config = dict(
    n_layer=16,
    d_model=256,
    head_dim=128,
    vocab_size=8192,
    activation='squared_relu',
    rope_base=524.0,
    bias='none',
    tie_embeddings='early',
    parallel_block=False,
    lr=0.00124,
    final_lr_fraction=0.1,
    seq_len=2048,
    doc_mask=True,
    dataset='wikipedia_en',
)
Each number is 128 + 32 x the weight over its row's rms, rounded and kept within 0 to 255. Layers, rows and columns count from 0. Numbers have three digits each. The size before them is the row's rms in percent of the matrix's.

# o: layer 13 attention output (transposed), 256x256, rms 0.0698, rows 37-89, columns 128-255
# v: layer 13 attention value, 256x256, rms 0.0736, rows 38-89, columns 128-255
o37 100:064119100136123064113141147082139136124097125140126191116110136151154172126162183179101172201144112101094163169163106134133149177048088171123193175151121140069171120078111140114122170185113129128173128112192131169146110139153121098083174128086152145116171146106069140138108125136143148143145136132171148116099098131159162170157097123119102116101061129101084081153201115143041102108080
v38 107:100074136155102111121133141139144191184085126118132143168090111128100123130111096104127217126076124144144120097154170187142127071116147166106107110113110077115112122097121157157134154166132104137157153140147124124173095085132168128127148153106129191101117107097134097141126203183137167147153135125122062194142065117140158120131141151209136096172109148129176105124123114120175078081134
o38 097:137128107106157099164155055169072127141107123109199151115171100078101139121112180112130154122144151115084116098132149159156144132111144163155161099058137121094121132068099130092075166091140082141091096153196155093160123150122120162187099167122124131116116104143104128102164117174134165062102176148083129115100137120145084100106145098139139167122163136135080155082135117144033174179034
v39 101:152109108089110147076104147126077102178139103131121142117107150112171173124122179163153165131137138132123098163139124122149127127145132128132136104142133156184138071123127129131137055167073176160119161205164112135157143139106092041100146154155155137148131092132170120157073151169147050146187108138119078075126142160059125166089081122101150074155167130106107182095128057115091136162109
o39 103:130184118125113130163183122139114115101108139115107126126171123096131132068138089123163160153116086129126163094098135157149075159151072120118122070154081108028128153123127151123102123126173083126163168059095106108056120127118137101145142095166170143139140097130151094117167152125110213110139198100127124095062186120141105075188132135106114134156083139137070144143083113072138118113130
v40 167:146127123113122135169136169132142103111123114166091082100085127105083136121080135191082065083135125160124099136139090103101130158147151134132094164098154169129098137127145073064094123132099098138161175143169130077136137165091087126100113085178162095135158111140158134119127148130123078142138136183134155076136135172085090128128139130109055135086143182127038190118128057103103117144111
o40 099:151112131165130103112132149116075090092110159092152128150115153000143175199144139133175116166165126132105130090119114104162113111154173108183077096147108147078080122134108144132145139094120128097116121143095123125116106068125128188056092133135200158109128150086155101136116121155086128176114150098159123143150161115114106180096110111108153144161137120179096132161191129029171131131140
v41 100:136160126128169131103178128125110147138099149130152183098115132120130119073174170088163161153124120167155067105122119182140124122143148126108149104152088133163154180066111168141124143150107091113131132142180035126118081081129156089095163134173046174109108159152108142126132182126000101143132149119129135144133149136164150153097067097207155105095133095141167071173136202143118095097145
o41 102:122087132134145159093103107128146118085152077080104067120122076109136117165112058065131076149156158192143154165150065138106092085102124074163140075091079152096101139118124124111134185105076118108130121074039183160079161156198061178151094143154142170141150111141141111096131124156172130110064103113096123161117088095115070119094164141077133109196075125103141122104166140196127075129133
v42 108:108064124076120125108118130127156184080114103149162146112100155129086092096185111114191198118123120132144113087137095127140165053113058154098133102122127147121161156043129163150088207110139132181109150122110124136115128129126198083149176195092133166101134109083111110127144138170112159161153163147188067148126111071090145127138117144136219119134100096135160139111090176103138136126114
o42 098:138102144118077061119088164159117116167135101153108158092128193098164151136145084092098116097080150152153123165163149104132110139193145132165109061145072086137104071154178128165137061142157119105180066122154141141192173117122153122132116152133135124159106152148110116152082141055134155081110121094100091128093142095172132083131116072119168180167111190090101093156147113243137140115085
v43 100:129103116121140119094233130165158100079127129111110052138134128120129163157063217205087131101089128135121182160161145120150113187091119126127123127131119139116131136135103147100144095156117133125165123152158155155113109136142129132081083113068149112143099215142142095137119102117130168089129124065104124103135084158114134119116133094134081172141089143125113099126181108136114107140101
o43 098:188129079085153054124069134179129122119129133130095131091068186085107088144128209168121142179121173120112111151098160159107137128131120115096081125085119126110112082113068115127194142156139119119039124118145106102119130147108201156122151134173125073105178096194126125151159150165140087191119094176116169135110166150082161122143099164146182148188177170098104154080089109113123146081063
v44 100:148156144130129108121157147138187119139108081112097102092111114130111079165062102122120153124085157126110052127108088085075141123163172173144164190126132141165160152132173140117174126099109141052097125090152140169090125143138143135138153194029097132074134152138173137111118090109166182131129142207095158112119090090085069149127128155100054086169068111144116163109124158093134135157148
o44 104:083169101145152164112143138076068147112132137109159089103112177114147124135144119083155050138149081098184138177141147150145116124132109132140145142106119093130140135214128064099099139194165146131141177130082171147131070132124134113118065101239169105103116109183091153190141147146130145116180110134114123126092135188096143111116148135155097165111109150151127092148173116189152143145055
v45 098:131095111118171052170094143102113184144115138165116167149127117115126150109199183077110189193151131149110160131120092115136154114057230107137207071163124124171126181128114161174128147108140192184127118127131115093193133142102110147128100126178104135053131165113132170150118108128100117078088199119125155172110135135104139083148106101140151155137167129120138117140128123105125132083175
o45 101:112080112137130142122126076081149141120122111095116134141185142148083122073117135121110100148090164144139128143082130123106174151146105112129147173141123122185092168196147094142151200182124133127112184169129077129109169157130133124079130112110156150192217172173171107151094179148116146144116149112142152148128150092140089119071162095100156113091086119045148139079134124105095128125107
v46 082:132171160161110207156168137122182152148057164130089116031080125104142153127087179147105080080124157140129162127087130118106124115179066147151135157111082140124118179119153104041137108137106132093147140099108123154119119160119132153055162130159118132080102105159137133094107108148146125102111144128122127042143137150082093112136113132053128145106133123145068188078131174122129145150122
o46 098:105080153141165071178068147113092127104163126126161102185145137109152110099121127120108131069092120118136167120154156108162102166134156079138083129141151121124172155070116157187115184186149086103097130165136165126136122126120108149198120087144129121129163159107076150124145100097108174124109135138080090135166092124099143152164069109104085087133094105123143174194133091141103113094159
v47 098:090157126159122179093102113190131019163118158131121108069173103121134164123106090156148089118063137108122111123157126107107103146172086106125095109098120118132146086119140152140165086132102101085154143162140110123118120149142107120094105152145204100168119149071147113101097134084228079128189163094124169137130108188204109109116107108145102113158127186108090177087183126156085144126130
o47 099:134127094192121126139153118131141124167079154143123167146116068072127140131130145128066108083174127189132063144111091171149137137068135110117168112133127106122111130105101108102104145147127139139070102140126138146165151117152098128160167149185126106103167081123139149149157087147097146165136174110064103117113156085122141159150172096099105136144171117184145124154083136101133141143116
v48 102:116126142147127130083083167140120191185136071099146188161073129126052098114130140125104185128123131148123064098135128116172141150135171152139108150115104113158102140051123135142070239106146139122062162140143098123142142114092182082145175097207114115137129120185146096143151166152077178147083187129137118127131096080115124152116118148166104130116106140173143158174092170109138092123166
o48 103:112120108114159068154107093200099164090163176139163143161162122108083084164089095154152177166144083162151106153098109082107054101171104121126094156186125135147082109130111147037103108156076145149131096112077117196177050080127149137148137117123110171102154063077042113114131137109157198164117129152150118113095109123146157165126118112153161123083122126091144108095168094179146141113076
v49 110:181155137120121178078150106138091057160187073080146097088146143115159140180053114131125092163128119114148109150151140116135117127069126059114161154105080170132096069163115160119103126120075081120117085131141134173125132113143072118103087114143127165177162114127109130136123164098077104130117126068132098187138145166094137089107162107162056128157154163064089078090103035219098127148115
o49 102:095195130148078169147122108070121171107146121137129127149080090150160104092122146132068122087161169111103103141095140078150084128105113099086060103142145127147140152103117147067155106087177107091190190151169098145134072135144160128089126170119124098162143203136158110053071121085157079140111134155119148095134082138117141119034133108119117133141134185121157131151126134137117118146163
v50 118:153112138136132082157140129122131166061097107184106205121117144140108133108156164144151133081181141142124112157122093043148140062125129169130089163148127137143136107159146103083107149077112080140107167135134123050116136094126126134171163099169113166131149097156153132150165127196147200139182134230136143097158121104079124152136154179055094164122135114185122196155168135117147083167134
o50 096:092114155141094162159153175148150086170136136151175125127150138109103155076078072130134124143104127082147076025172115116104090170118157166134190054081126153129158139123156123154126135170143142163109118127176078120076147117099131149106082092128123152073153135141121121149101162114172095098107125123111169072108112144104124187088078145108154106127062145165073069112125132125108109090121
v51 121:137107091123140177147150143135111110129094223130100099106147107116098170154085146191059036120117136063119136097141141090148121133185102152160102145094096160154117090118151102123160111114125125105117153167128157084096090149124106110083176155094195094162130146084123120120140064130204104129153092150134160134119083089149116057142130128096023141144147149099141122142205076131125132173094
o51 101:109130063142141123131130138078068125131093107156091059156079108120118096114144169148143113108101120153138154126091083115093064057128109154110120154161092129090092051146101181144165129104146061128123146096136133147104115082120146160142136108114156141169172096178201148122088131158137146104124056151101176146139127159107096153136095085167135111112130166117140140181120134173140123070162
v52 101:123151134115119171106130104055148102096147112130097122037118180130083100149202067131093062118142118114125146124141120096103119103133118154133143169103030114098109184113131118107134132125111070130126141090161111133076133131133135142074136121189103144132126151117087146114116134100101109108171190099108151152140157127147148117091152121092080160153166171136130094175147209186114077149116
o52 101:123141170109128069119079125141122120122118150099141156106112130196205106145105128107058201082105111145149149128146109127098157153110100097102113082171170177155134143076045074131172101124131103118102124144161088159098134087099116185146137116109127100127078078153147090116132170145120153155160066138097133159108134122147119123168149098135150113158120117095137089133105125116162150160161
v53 123:149169116170138159123126105158135023103161114132098042114175112115147166147050146144119070104128129106162140114130138139120124155122114075140104099119110144074089159144122148109147081112112112121152117118114113215124110165143133147082095084120136121152174125131126101125118121091106063135154072072109093154145130163136128130130148126142120122103187176110123160061163112182105186115123
o53 101:164146159080106138104116138130080153125131159130104205112143114084149127083139160035136133069126152121127123087126091143106171143134134114188083106165085121168145133140101138194147107159104126183138112181077142145093083159155111155065166109115123133143094140161124193092144105121138123084135167145139154165123132123118116098106129149190155136097104148142130112131141150029163132108070
v54 087:142174105157112101105117157099137145144135119117092075120105115105130213156131168151085119142087133168155118094149128187123144165155112081167062130131043120134048078114096138089088145123069176131057156126109155155104105089105090124126119103151133143154189140159157084089138102145115058113141117162118104128150135134097131142113132150174123122164139099133124162127139121151122102117122
o54 102:128105099099126147142127084184122108105111099130122165122109119061069117125122133096181114105161132153130159154035147169150091144161161169103148131104100103131096176101165049156163183145121110100182170119121103137162127135134145166172119144044109104115103221054090103140093189114060140149140166125113179109150190106194110119124106132166124135157167131077129084150126117101118100161144
v55 106:180170142117142184173095144121147182050089134160088114104103176139148128121125151108121151060191134126129143151100131099088120047177158139100112131168144167136157135165159135090124116140157081124167158126128148101118202189118160172125138075156129120087147125139122154134115042131190111097094160149103138135110137140055052130177120125105106156114120206151088107148095102106158136134110
o55 100:102076104130116134097152148078091116115124190144182126119128043210123120096124146093075153178158094129101104118076191076160100156072172117111116113101110121141101072203108110196138093198111056144085127141168109110230121116142126131111095168105140115075094177094100140151165145150115139147134111179132087181161173168159120088091119160092145113190099121080101147078123136087131156173118
v56 097:127100121103124160114173165143193122177132146172172117140095128125144087117153097144077131157113141159103162067126124140127143079164115229157089169156082088078125058091152125137137160064181107129126180151127161100130128152121138138134133185031133151146150101127127136159126113121186182131164095177141125131111138094120190177115090132157129140144079093110128092168130149050163136145142
o56 099:149151134175114089148140081151080155147155155063159095150098196123077164105130114074124109107087122082142160109144155164111143180109133135089091146140119154144141176152181097116102123164125102143136088062151089154156111141162137098149175143164170179140143120182137081140147089134145106101101125122145087073141117156120106124140127156101152066175137082138158161094101098221116122139089
v57 123:152138109149140150168155157117155140074108119114120097100117116133140092132154149158053119105143133115085180124124129091089107158170155153098165186146138124151131193172154101139166150112109100119132156097230097102151123171107143159121137102098169106142107129119162135150135099153157126150144161184154173095102121091095095123158185122069030119123127162114119198131183069104123128163133
o57 098:136135108140067097180122093161111097083133133170143097091090136170116123143121102191148125099150106084179093113116102137159153102118160075134092108107128099144142113085122160163057135097117141097070163145092128126091143125119112108097108152173147112126085077079121073139118102108125106109147076092125131131092196136154119112095114131146187091104135177137172072150144131122146125072076
v58 137:177128107108137112160147169132137122074132134192099103113145131121100112134119132180095123092137125117098126113120115118109134165192138157197126164129124117154129100146154055126151126108130127138148143160146158099133162161107116129104154156093247089131183153142156136143115073120212126100143114197137168067135109128076063099145131123114082158157146139120114180139159063110135160172102
o58 099:132133124121178154141086068134144099140118164169134097152097103105169114147117128169161141149149120093152238140080120078134118137110176112127123161185084148148148129102140106078000116172117112095088145167125145150070139154133139143100157118096101149134127175179113220126098122096066213126142124138114138111109121125055186118088080149096176158206171133117094107140161120071148122181157
v59 102:116125116044111130143149145117112211195116141144089181112161144112086121149197135109198177118085142138137094079136116118126138115160121101127126160124075099133143121071154169094171153121092096135146166116214174147161128097124180143183123153092107159097169107140136109099112090104133174120150116214116106123165121169114167062075135167073184159175102131118137150084096142096113099090164
o59 099:146152165155115102137153125113096092099128127123135055148147160143110154153088153118054140172061182112146159189126130154148096117137062132069129150134111128068132085160123147119064096127135131153130136144089103110149081070128113132149151119131075155171126096162109122166097168122157108103174195123102144126136141165120113098053112136178131072151108073159058164167156180124099132125125
v60 123:137170119161124099169192122115162110093124123133088095120151125124074111124107184158110096095149120123145075146147108094145112130167142166154127155150131168173124139131166080091120115087099055077134132117172144111095133139131108143097148129163109087112129140138166095127134062134161078100154157144107128116124150146111068079108102095110044154163159175142140162181170114144142082138109
o60 101:179134135137064162116120112051143140127098187111114123134119168206144118166125153113147103141067156099140111071066139137180132135149155123111069176093145094133104137145069153176104160160110159176150126164119069198189205125141083103147132098116092123138085138150079125089145200191136194084130147177094116094143123135116178163149080165158155111160095139112102073101174123067164168113185
v61 097:166118088161166091148064136089133175144137181171092109114101148116144118159204110178065140104173122095144157081112129132139161118161100137109116104116080182196129134078143121125115109104131121120100103173126153106119184154115117124125169128161179105075195164135153124098148014094107144084116121188085157113084158118054148085183138100126129119085142138103117110148113149128119092162126
o61 098:146096114168099138188112132169119098161125208110195172094171163127095116187115151052173158117114162134084050152172124132109104121159146072119164152126216140093130161121109144162134143105153136080182202153095109114121080144164167120134173147128160174147127095093130153110139099081147111145135136083136145111077064103133156103142135124140221149155042111156092144148126090154167125146198
v62 094:128121155176159178087082114201133075121144141140155074052140140120114086172082115142159160048164120111136157149139156105107122120149097160191120240142125131105118145188161181085107124130101083150144166137121140077136127081130139070131113121070156126197150123162084107138125130071172100136135088056127134111149136201150098079092165128126112091062194169101130122076138053161130105167129
o62 107:094156068132055117140138125152119142107121074124144088138100110121131192143155106112121141150160062096107114097165144181100113096133148135132091094162128131190125169139124102098141121133158143117160051099118127123112142127175131120068159139152152118122094103060169213125077110116092146123129167181112179146171140122122113129123120141110143169185082101109089126109058125173150187085136
v63 099:163109106105131140191111146108128167134104170172112120130127073117143130126136166109127162075126142119151190096095148139120118178183095108113082080113142053143121214056166082116167175094140061128186131146129097133166110134136117107137171103150088123090119157110103144093153077134120119105031154149157045120128111053095191111146113108144179162095153106146159135091143153120113120116159
o63 099:135158129220188097154132130137173132054123187147116164116134201062112068176092120150080055078142136179099139105152094175152170090123147108138162168086101109073103125147138189102093123128179118129116098151163168128093148129117155078189119100050151081118139090096202109128083212149174094144078132084160144152112138155086135136115104130142114145117162123098106169171134153145153108113157
v64 106:154144149179141106109104128126122042082101130089127100085137127132137131133093114129122122099137107143134197146094134122131092129130147085090165092113194169164108119146135157129143116151121098158155112156132090076131174128130151137055066097159126063129158178143117124145071143106061118121091166050077150127105177200125097157101139088133087108034103162131032120079111175153113111128123
o64 101:151126082137121141091108109092157166125132129127113132129132139181141157134218095132159117113132125138099080118150139187102101095089158120065138135188160128088158106169079093148094105124177155142143107159182153121165123113100156136140151128154107130162131096161110174159186143133112132080162118101167095053214106047162101084134121133124102153150099096055066170071156152122162084129152
v65 108:125135140187115133135172129106147071127156147135095123126130117136103080093082137158095110042139138140140177133123127118145130103200118131095093199124120127123140134147181079104133137083141108078137146133138210101127125158140103143079161168096190091169137095171177125130115021129163107106155126179150166031106174117107033098135178101080108129157169147127139211101120089105136092150129
o65 101:146133112146179124111144099088197157153125046128105126079114114095140127165173156171123122114112111111163117096124143124065129108067140134130151116147145148119104079140118166165118114142134095120098114137089106152119150091092176144146146167142113178079191134117152099088139171119113147164093149165094133155142127142212163120117099139174130190100095133148136066128134108115096147178088
v66 103:124118125138147157149158145094155154123115123111168136110141123151100130114157174134139098107128131111093136124106130058110136081141125128120177185193127119156142140209164099145143151095156102159088142103144176074116183116131101141192194151103132122093128082057110098174117000128219166095171122174166153118140115083079086065122116141056155165173096106123147127157114142108145136172134
o66 093:101126100162100145141129125156109115145125153092114120039148099201138085082179076172144109186112177091156145141085137163118158150162097130133111161144204138141131167123161150117111144157163124060071114104125130144125102123134177129132110137112182143163053165129118172117140165146136133164101136142085092078114129190132156142150096121178106164125111107158084143117117129154140127133115
v67 098:105190125113117155105055116086137136038094133119129096046121122131131071093161110135179127095127131118112092132091138076136123114214118154130164107186132093160176121142117104131156155117086079211148123094115134107104144134124122161144161136116166134080118042110123138146133081133124105125197103160174099160140110051130135058118128108103089138159123104126168020123091144123100137164125
o67 099:072084146098116120077122100119101112128156092140126126156130084168132097107123162106109196127114104062145158102096080130154157091159094138194158132077147142116128164102165149146123125094163203107103096159143119160147125094138090085167080064129129084155147161124188059128133079098135093153183110124129099033094109144080122105175102142135211165084080146120134110121105123131130137145145
v68 140:099106140103128119139085131175061160152093122142174163156110121126114167134120089062151201189115140167130144069127134154149120148072108145102119131120087079088136147144114158168131139158139126116151159160088143131154085098110133098181089174114079136119120170136116121108110218125124132136133102070203127130127108122137113061134135108153195103105051108149142146075102121125128135086149
o68 097:114089108121157104108210120112111135142139143119099127151158161000101124113101109139098129156107111167097110157140099075118170103139126111108102125107161099161212082085180129134143102146139157155205091136147074141087099130171110152154120062137129121111116162095164109170163131139104118200123117116103133162130176167105133136132159091144136148155159112120126092164126094140137173150119
v69 093:161133110102132140134112156079108199044076148121135147114132136114085158113135164095052102155143135146114126101111137076097111126132086158180100078139090150129102196100156038126104162128123128204109097131076156142098123189101090156123140077122161053068169119144150109118117124162172096094105137156130150113153137089067111113186148160108114133060164169096133168170138148069139103122117
o69 103:102077185210087139113157118145082114186126141142141104142118170132138131093093137181156103076086087137161111116146142166138168066108125148121143105109132153118096158130137155074086114141151069174059115183158059159165156126121148212171120139154101138172140127115080132140131127129110130127109130139165132137095136153140132120085168113071200139104081052157125143092161130061056168132169
v70 119:143138119140111142140161076139116081148139166094131145093148174140156119132130088119094119196126122082143144178163117170068126124111099121090141117142100132143126070155107172126133114187131117183119133134149129050119106091176120148070123114197137176159122122136130129145136118127124094117198143083109125206100181142184106111125178150176063137115162081090103070151151102187116111145121
o70 097:128060101168134156055155126140115149096116120150026110047130111255106112158165112129098124115086073161078079107140135068131108177063160083173086118105135165141104122145130133120157066165122104098113133188122190150126113147130134069153069112101105154141089077140154107092110138127092141189159118162122171122121100167091140130130083074165146114152175100140117156104126110138126118092130
v71 089:068171158099081187134120100134153139143080130120107124131109163129125185158111064081185171150083158113147143133122127130074148116095109111102187130162094131102097138157109147104160139137119121138127100109097110200127121163136088134094162127101076176000192109074171114154119114159086166108153154149172116179155160174155138084136092153167163152126121108121140086154111124112119127122143
o71 099:124097084112150143142098146124127151126118159128148120131172133154180141082124165148107156108105097139144076136092152132072144094089128146162129076092142087168143097151176122160152108109189153127100139116104141131146149094102158082093099141113135101071134127110129138106145172107124111099105096117154090152118101083088104157185129166132144132171109098134163129114170117171162100083144
v72 119:140154100115134143137135126113148105143133168132090109123171142127163142156123185169095062099119125107097120178135114075085121149101174124158123166133150166135113068172135108077165106089097107081142116188152162148120170149127104177130121141067213106136115121135153114128088057112237127103117118136121168113130150183091076086137085100106083103165147143119120139111126125119117189149116
o72 099:157103123088139106138143131161115109079074127114116123122106064166142156147136095119131154077140154126118116139123090131139165103102124096083151111117167145204116118122175106122079095151137135154130157063132102090074168155137176126160129091181111088136161174122171143153120094157134170180080156100157144112138156056131170161213132117134141207131094153114121096087190210067159089101128
v73 095:135110146140102208130127090162112117109176126105143137115158174141193150155060111094064134139136112079119218127109157171180109176119149102068132118124139174123109105176134137056161102143126191141110101148108158217109161165142106133126093097114137141137128126127106120146139143053123116160106095078105150152129170157148180147125125133178145099074088161082138065130118138178122150131149
o73 097:110068101125156079082131153090187126072101086133087106123101056203175047103132098189156071119140119061141107112187092125080140071148150127137141112094179093112155119147118138094138204158159142180131093164134155119206079128136171159128151105132151118128124110146085098113126102167133122153114205139162142138133076060096074111104164147115152136149133109162094156171166173120143116165133
v74 111:124153136124120143132189124092178154081123156117110139185134091133154181098104168080167192087115135132124103167091122123139134154136117152129138053144153094070120177129114124110137170073125166092098101104043174143108109133137122160102141138138148106096140137137161096124139116090140172107086039180087091118166071113103128123169094158144165174119168089139158115131114180102139231087144
o74 096:133126084159098112103103113133130083132100105159133102085159148136114124157107148104096122089180119127105107151145137116176104098152082140078107144040055146097141092109141102108177118129129141194140152128096135137121152160132134097113083089080087119149144077137129136104135098135132141126119166159157134141102203108135177120143190128105110075142091129096138093151130060123110029132044
v75 089:072066146099083126119108148102156131124187138160137186119095143127062180119110088093128128125103144125119067111119110195133151108119146163079077141145105166107086172085134107149104140115122187128119135127097203210126118096113203097117168173074122144133145117095087099131180161121112176136118130150118158105138088101098153106156156153204163091097173125119140107152123186114164061091126
o75 099:157108135077109108150134146113150114099099077141154106092170179059147098120104165114116102099150071101149113082108080114123104131120147068072177144149108091133121110153115161090110129127142153084077056135147094107144120139152142101084101113172119069113138101147170140109082088167123170182137107110121097197104169165156050134158104154150139094146065059143128143144128082173123089124138
v76 126:141076120097134091116151125100107155135110124131152132136202088145127124151157157147156092121115124116100112113129136076157127088179128168111127122116091156151160075115147123154133158091144120145095099112116166120085094193136175131201203181134152148099086149072088111108115108103176182153129120112102066161117098105105135052122103112137170093158093102104168057158117101139125160138089
o76 099:094171111218107120135101162146161122090097139085135151113145125233113126113128105070195107122087106148130109120133190122102138143083112138102129143103058065113147056116140134133171072149123173088063111140152160069139152145140134117117082126080102149078089129118144150148138173124141149101162155122127207118109148086086104087223109093114149179092166150085152111111101125203116072147181
v77 083:113191125168162154117109131103074186144098150188093117110107101125147092131106127092116138165129138172133189166105107117107130137144173125113143127120075154111180152184128148132187138108122139047201133171165146132132112138138133150158079087107086155107105150167149131145130117134091093100138159121077158097167087110223116173151092127126098168200052170135134118220104180100074112102117
o77 101:135107133059118136105152076166142155136142172048119094150208104135108107141096120160092099079082107167125062118158117113127081087124111159070141097134134130147097104081120143139111145157133153140072149088105172113126101146166132074130176198133099131154116156101116122192109171172094141127130137155167143149144150173072113151119140173157140095112115093180074165098149125040111095149157
v78 119:109152163141112163109166117159171101144120103128161153143172155123103204109097119074135184133123120153141150099141157180115107118112134026110115105069133091092155143105106192136105148150158091082140116100094116207138094100132097152106099136128132163168144132120052114131130222094084130156115128076132089153136115192217176163106149130175152129056080128154099112097127147168116135100178
o78 101:150167129140063149202072153123102169138117146132043119113113120104107109126103093128093058099125110121141176155118204098179161127140102133131181116149151140059139169130110143150114112165126175141113166172075095106123165067146159093131142082114119172101136136109168086088132159130053114126111177109183095139165156075102093134146153122145119137144125160148155130134196104137094181047107
v79 124:160125156164149110128079063146134148162114116095149140172164101164148122119173110117095124150167123111131152177102142133150128127093119131082129076129151129146144128158107150141139121238151121118127082081142118120150145105167186124154092111186098166133082136135100145134184139114110158124106134100078157148122165153152137142126139108137166129172143107140154079174118171187137117115138
o79 098:132074111135130131090198142170179132095137108138064133087152147255113102101097163123134146127167146137116116071129132135085122075140101153142148097128077152076098118145141153163082115172145177141153120215084133110087125172127078132114210155144102163123131128113161131087101105131198135154138078166075104134169169100127134133087131144120084161131144126124132092125145129182107102164169
v80 122:149140143118101110125191133077098107138200074172109126116165126130108121180108105175127102093134124128115109140132109112145155104138121187166127172133092159156096081136131105138133128028107096095107167115147199098101064109135144147148147124070139138149155145098097117152143079216195158150173066170127171094133137112071062092173190177098069164205093134115168124148094089139124157151118
o80 099:069124171124148158089104149186168106130143132067100119089152092197064159132139101111085128142078161130126174163084136099076153155113132117091137091103164121123225192124087206139163121128114152146142131164150120131143094129157133121128087147168079113187142106087158120094139131108080130101075107087130060198156091086096103081103068162090144145111149181158114135158154147070188144120130
v81 120:129158135142150174176204094114153123094146154083088130107170125149175115141170134172126114086130139149133120234120144080136110106156198152131163146134121128145178082123126120101153085082111116079140102108172164117127176125166154201107143110121117146160110157116110116142124109130148131106152119125113148143115167186123051071082140115050053182163130149118148071127119119169141107136118
o81 102:154111112121125133121179159075099111147110092101141151168085081255064121179089118083102123132139089142135124110180100142117167166140139102142112143120121116125104152134156100165128067197193126111125095091078122141113075095145092130118110114130086140132133067077166116130143136148193150122175117110139096087127094067133176126092108133121140189141188108076162165162091126136119151118141
v82 101:100153135096085178094165094164091060096171106080134168192179111134150155129101090127121107145094135174121168141132083151145100128106146100177108118092129134115166057116099147118157120096156189137133151147153128123203112154134111216155077135096146064195110087126160130110117192129096164156108075081081144185164091180166141128104147132079140128108085157136144167110165105172098197092150
o82 101:141164126162146126133154141110107221083082160141097116083077132170113108071161130175104129149134087171108135121170130156106087047143186149113084135156105131126151146133136085058143134139104164109110141141192131128076183154096175118109152103166159121098123173135087134116145112139136087146179186098089080156116139156143137117133143133131079140126114127120091101110119111111087143103184
v83 105:122172137165126090176119124104124096120121120145152135096106147130087119068156058132168112168139105139127145105156128128151117144100136111078129138184106178192110157152136103119056145163121070156171146185180067104145110046116112108119066118171113148195126162187149137153154211095096106155166187078151144168117160133139063179107156117150077142137131181133103103136134118167147071109105
o83 098:121112135138136143121124097162153143149118091123119128078152106135112137140058112077082097157123152111130161165102120192152153149170117133150141121182172088147173078153111122150135061107139110110134129106073151185092111192068192147116124061103161102140147157121114082124138107084127188134119139096122136102172152172145120117154143154094120137135153116109174143079123114067141100134133
v84 100:096070107143138098145107122127207078016154084119134106090131192120107147160105114173091114082136103127119152152134162153129170200047107121118057161172137157151124069142155125126109127148152160173146136144117150101121119121130104081095084168068166096186132109110123096165133089090110033160164146161133118080114136158145157144157175183118147125135159152137136167097172131109132119157121
o84 099:136135151122084168082149160130077215142104118093128126180144120068173083085148131148106190143169121184155154094114163140117109069202114082135133117040154115079137185148165136137094151139109164159103149096111149103129139137139174157135199163160142151121083137109081095113135137133129116162128134156151118122180140131103141143140078122106098100097109151123180110134165124086107043096146
v85 112:136131119157165145191133127111155122136159122159107093085114149134129095184168150191082055051099138111110121168127154126093131096180147204089148207152145099139134128157151110117180073143091107118146132027162142112136141167137147153105142126101160149153092174142114144114127084110247123133161160156111151103097092115069091072150132134088063138164175178136131125144138094140119168181111
o85 102:210156061105085143131135135142137096211147136169145073080178105149175144106117116075136131179151103142120118174123097047139210062168170128162117178179120110120121124160137060109106121106178144128136120166177145128114115058122117130154148101169066137091097156119124067099122120154148117136072122143149120107133129121113107127103088132113135120094107146141085086122051154126147068076117
v86 114:067142144133129133117096130132105076104129100140113092109118076115111151131104130138098122088137143134126133114083101136095128196115157137152106142119122125035062148186149108113117130131124150145137119120104128121132087167111147105133138098104174069098182105065150111085115173130120120140108146137095154102145142150085103130147121150131130067117157127109106198106157008120126091135139
o86 101:164171116104089158182122154073129131134139112178119178163160108129107128126100119084166117143115168131146164112128119168137131108159087122092137087123088185188140095082065132083106092147102132073073134195136118174144147135148116177136103142158134181153115080147072121120107153123191090132092114138191149148138081138174144123134221136172091168158111120140064124161070117053145110107106
v87 102:107172151125120092157197098136147115121122053128126152141106121131101133104125086114110176157099141147158125204150126079145116134095106150115130078137117129123121092075102106114166130164139112154146140122159114142123103143167122132098106133095050135181088127128185126139117132182152156149179159097112130180143136170141131188129172108096115164144110113156170096146125153158140079075166
o87 099:124095099119170095151140112200162118189122146114147080090046138140185063105127151123124110142112047169098123101142186087162123147180086124117157168143152170122092164097149184184093126118104154098188132089115107093184142141125075147121099106117128156141165088139073172097202142079114156123118113094059154155117130098131100126070122159159101134094131128107144114172107169011169111106130
v88 113:133121126116150120152118146083187162145110128132137140103191109143120096151176149104164108113090147141090126103077102152112134092145073171080130118162097091139118128111150092149161126149150124113116103092155157150127136142124146179144143184046146116083131101056137115151134094126178225082076131168100112103134131071111096061112067103113148116162088079114152072156152168107158140149102
o88 104:096116108104135135115124118169118110097152142145139174114178073168122079151145140174078112124141131108162108079173151104130091200175119129133162107117138148095118121194098152094103166046127110066154133104084136148092119163186146197094154061115071118086112126189149086175161127166160102096178179091173119195130158105119182111147107128090168134108137137160105099127106116228138144099111
v89 125:088121134092101102096187143149092199216115111117138135165114076116140119119146145108198110170093133148145084133151106149141121060113110129146118121117046084113131104088113145120097142167117152105116136116151155133127106127125126058187106149145103180165112137162149126048117163141103125175136133108105112162133136142142140101030052084150168082153061089116150103102090077143126135101146
o89 097:141133103124187158106093183121100154099095070153125086093139138036069174126105133138088116135134116130144188113080097101126129133139082139117146116117176125103090108118186120132213097129138168177103129149100133073218144163107134173117222124097151172156183123116114110169115126140135146125163082123164163125078110207140166124081148153087137137152154142195097159103102141197152079138139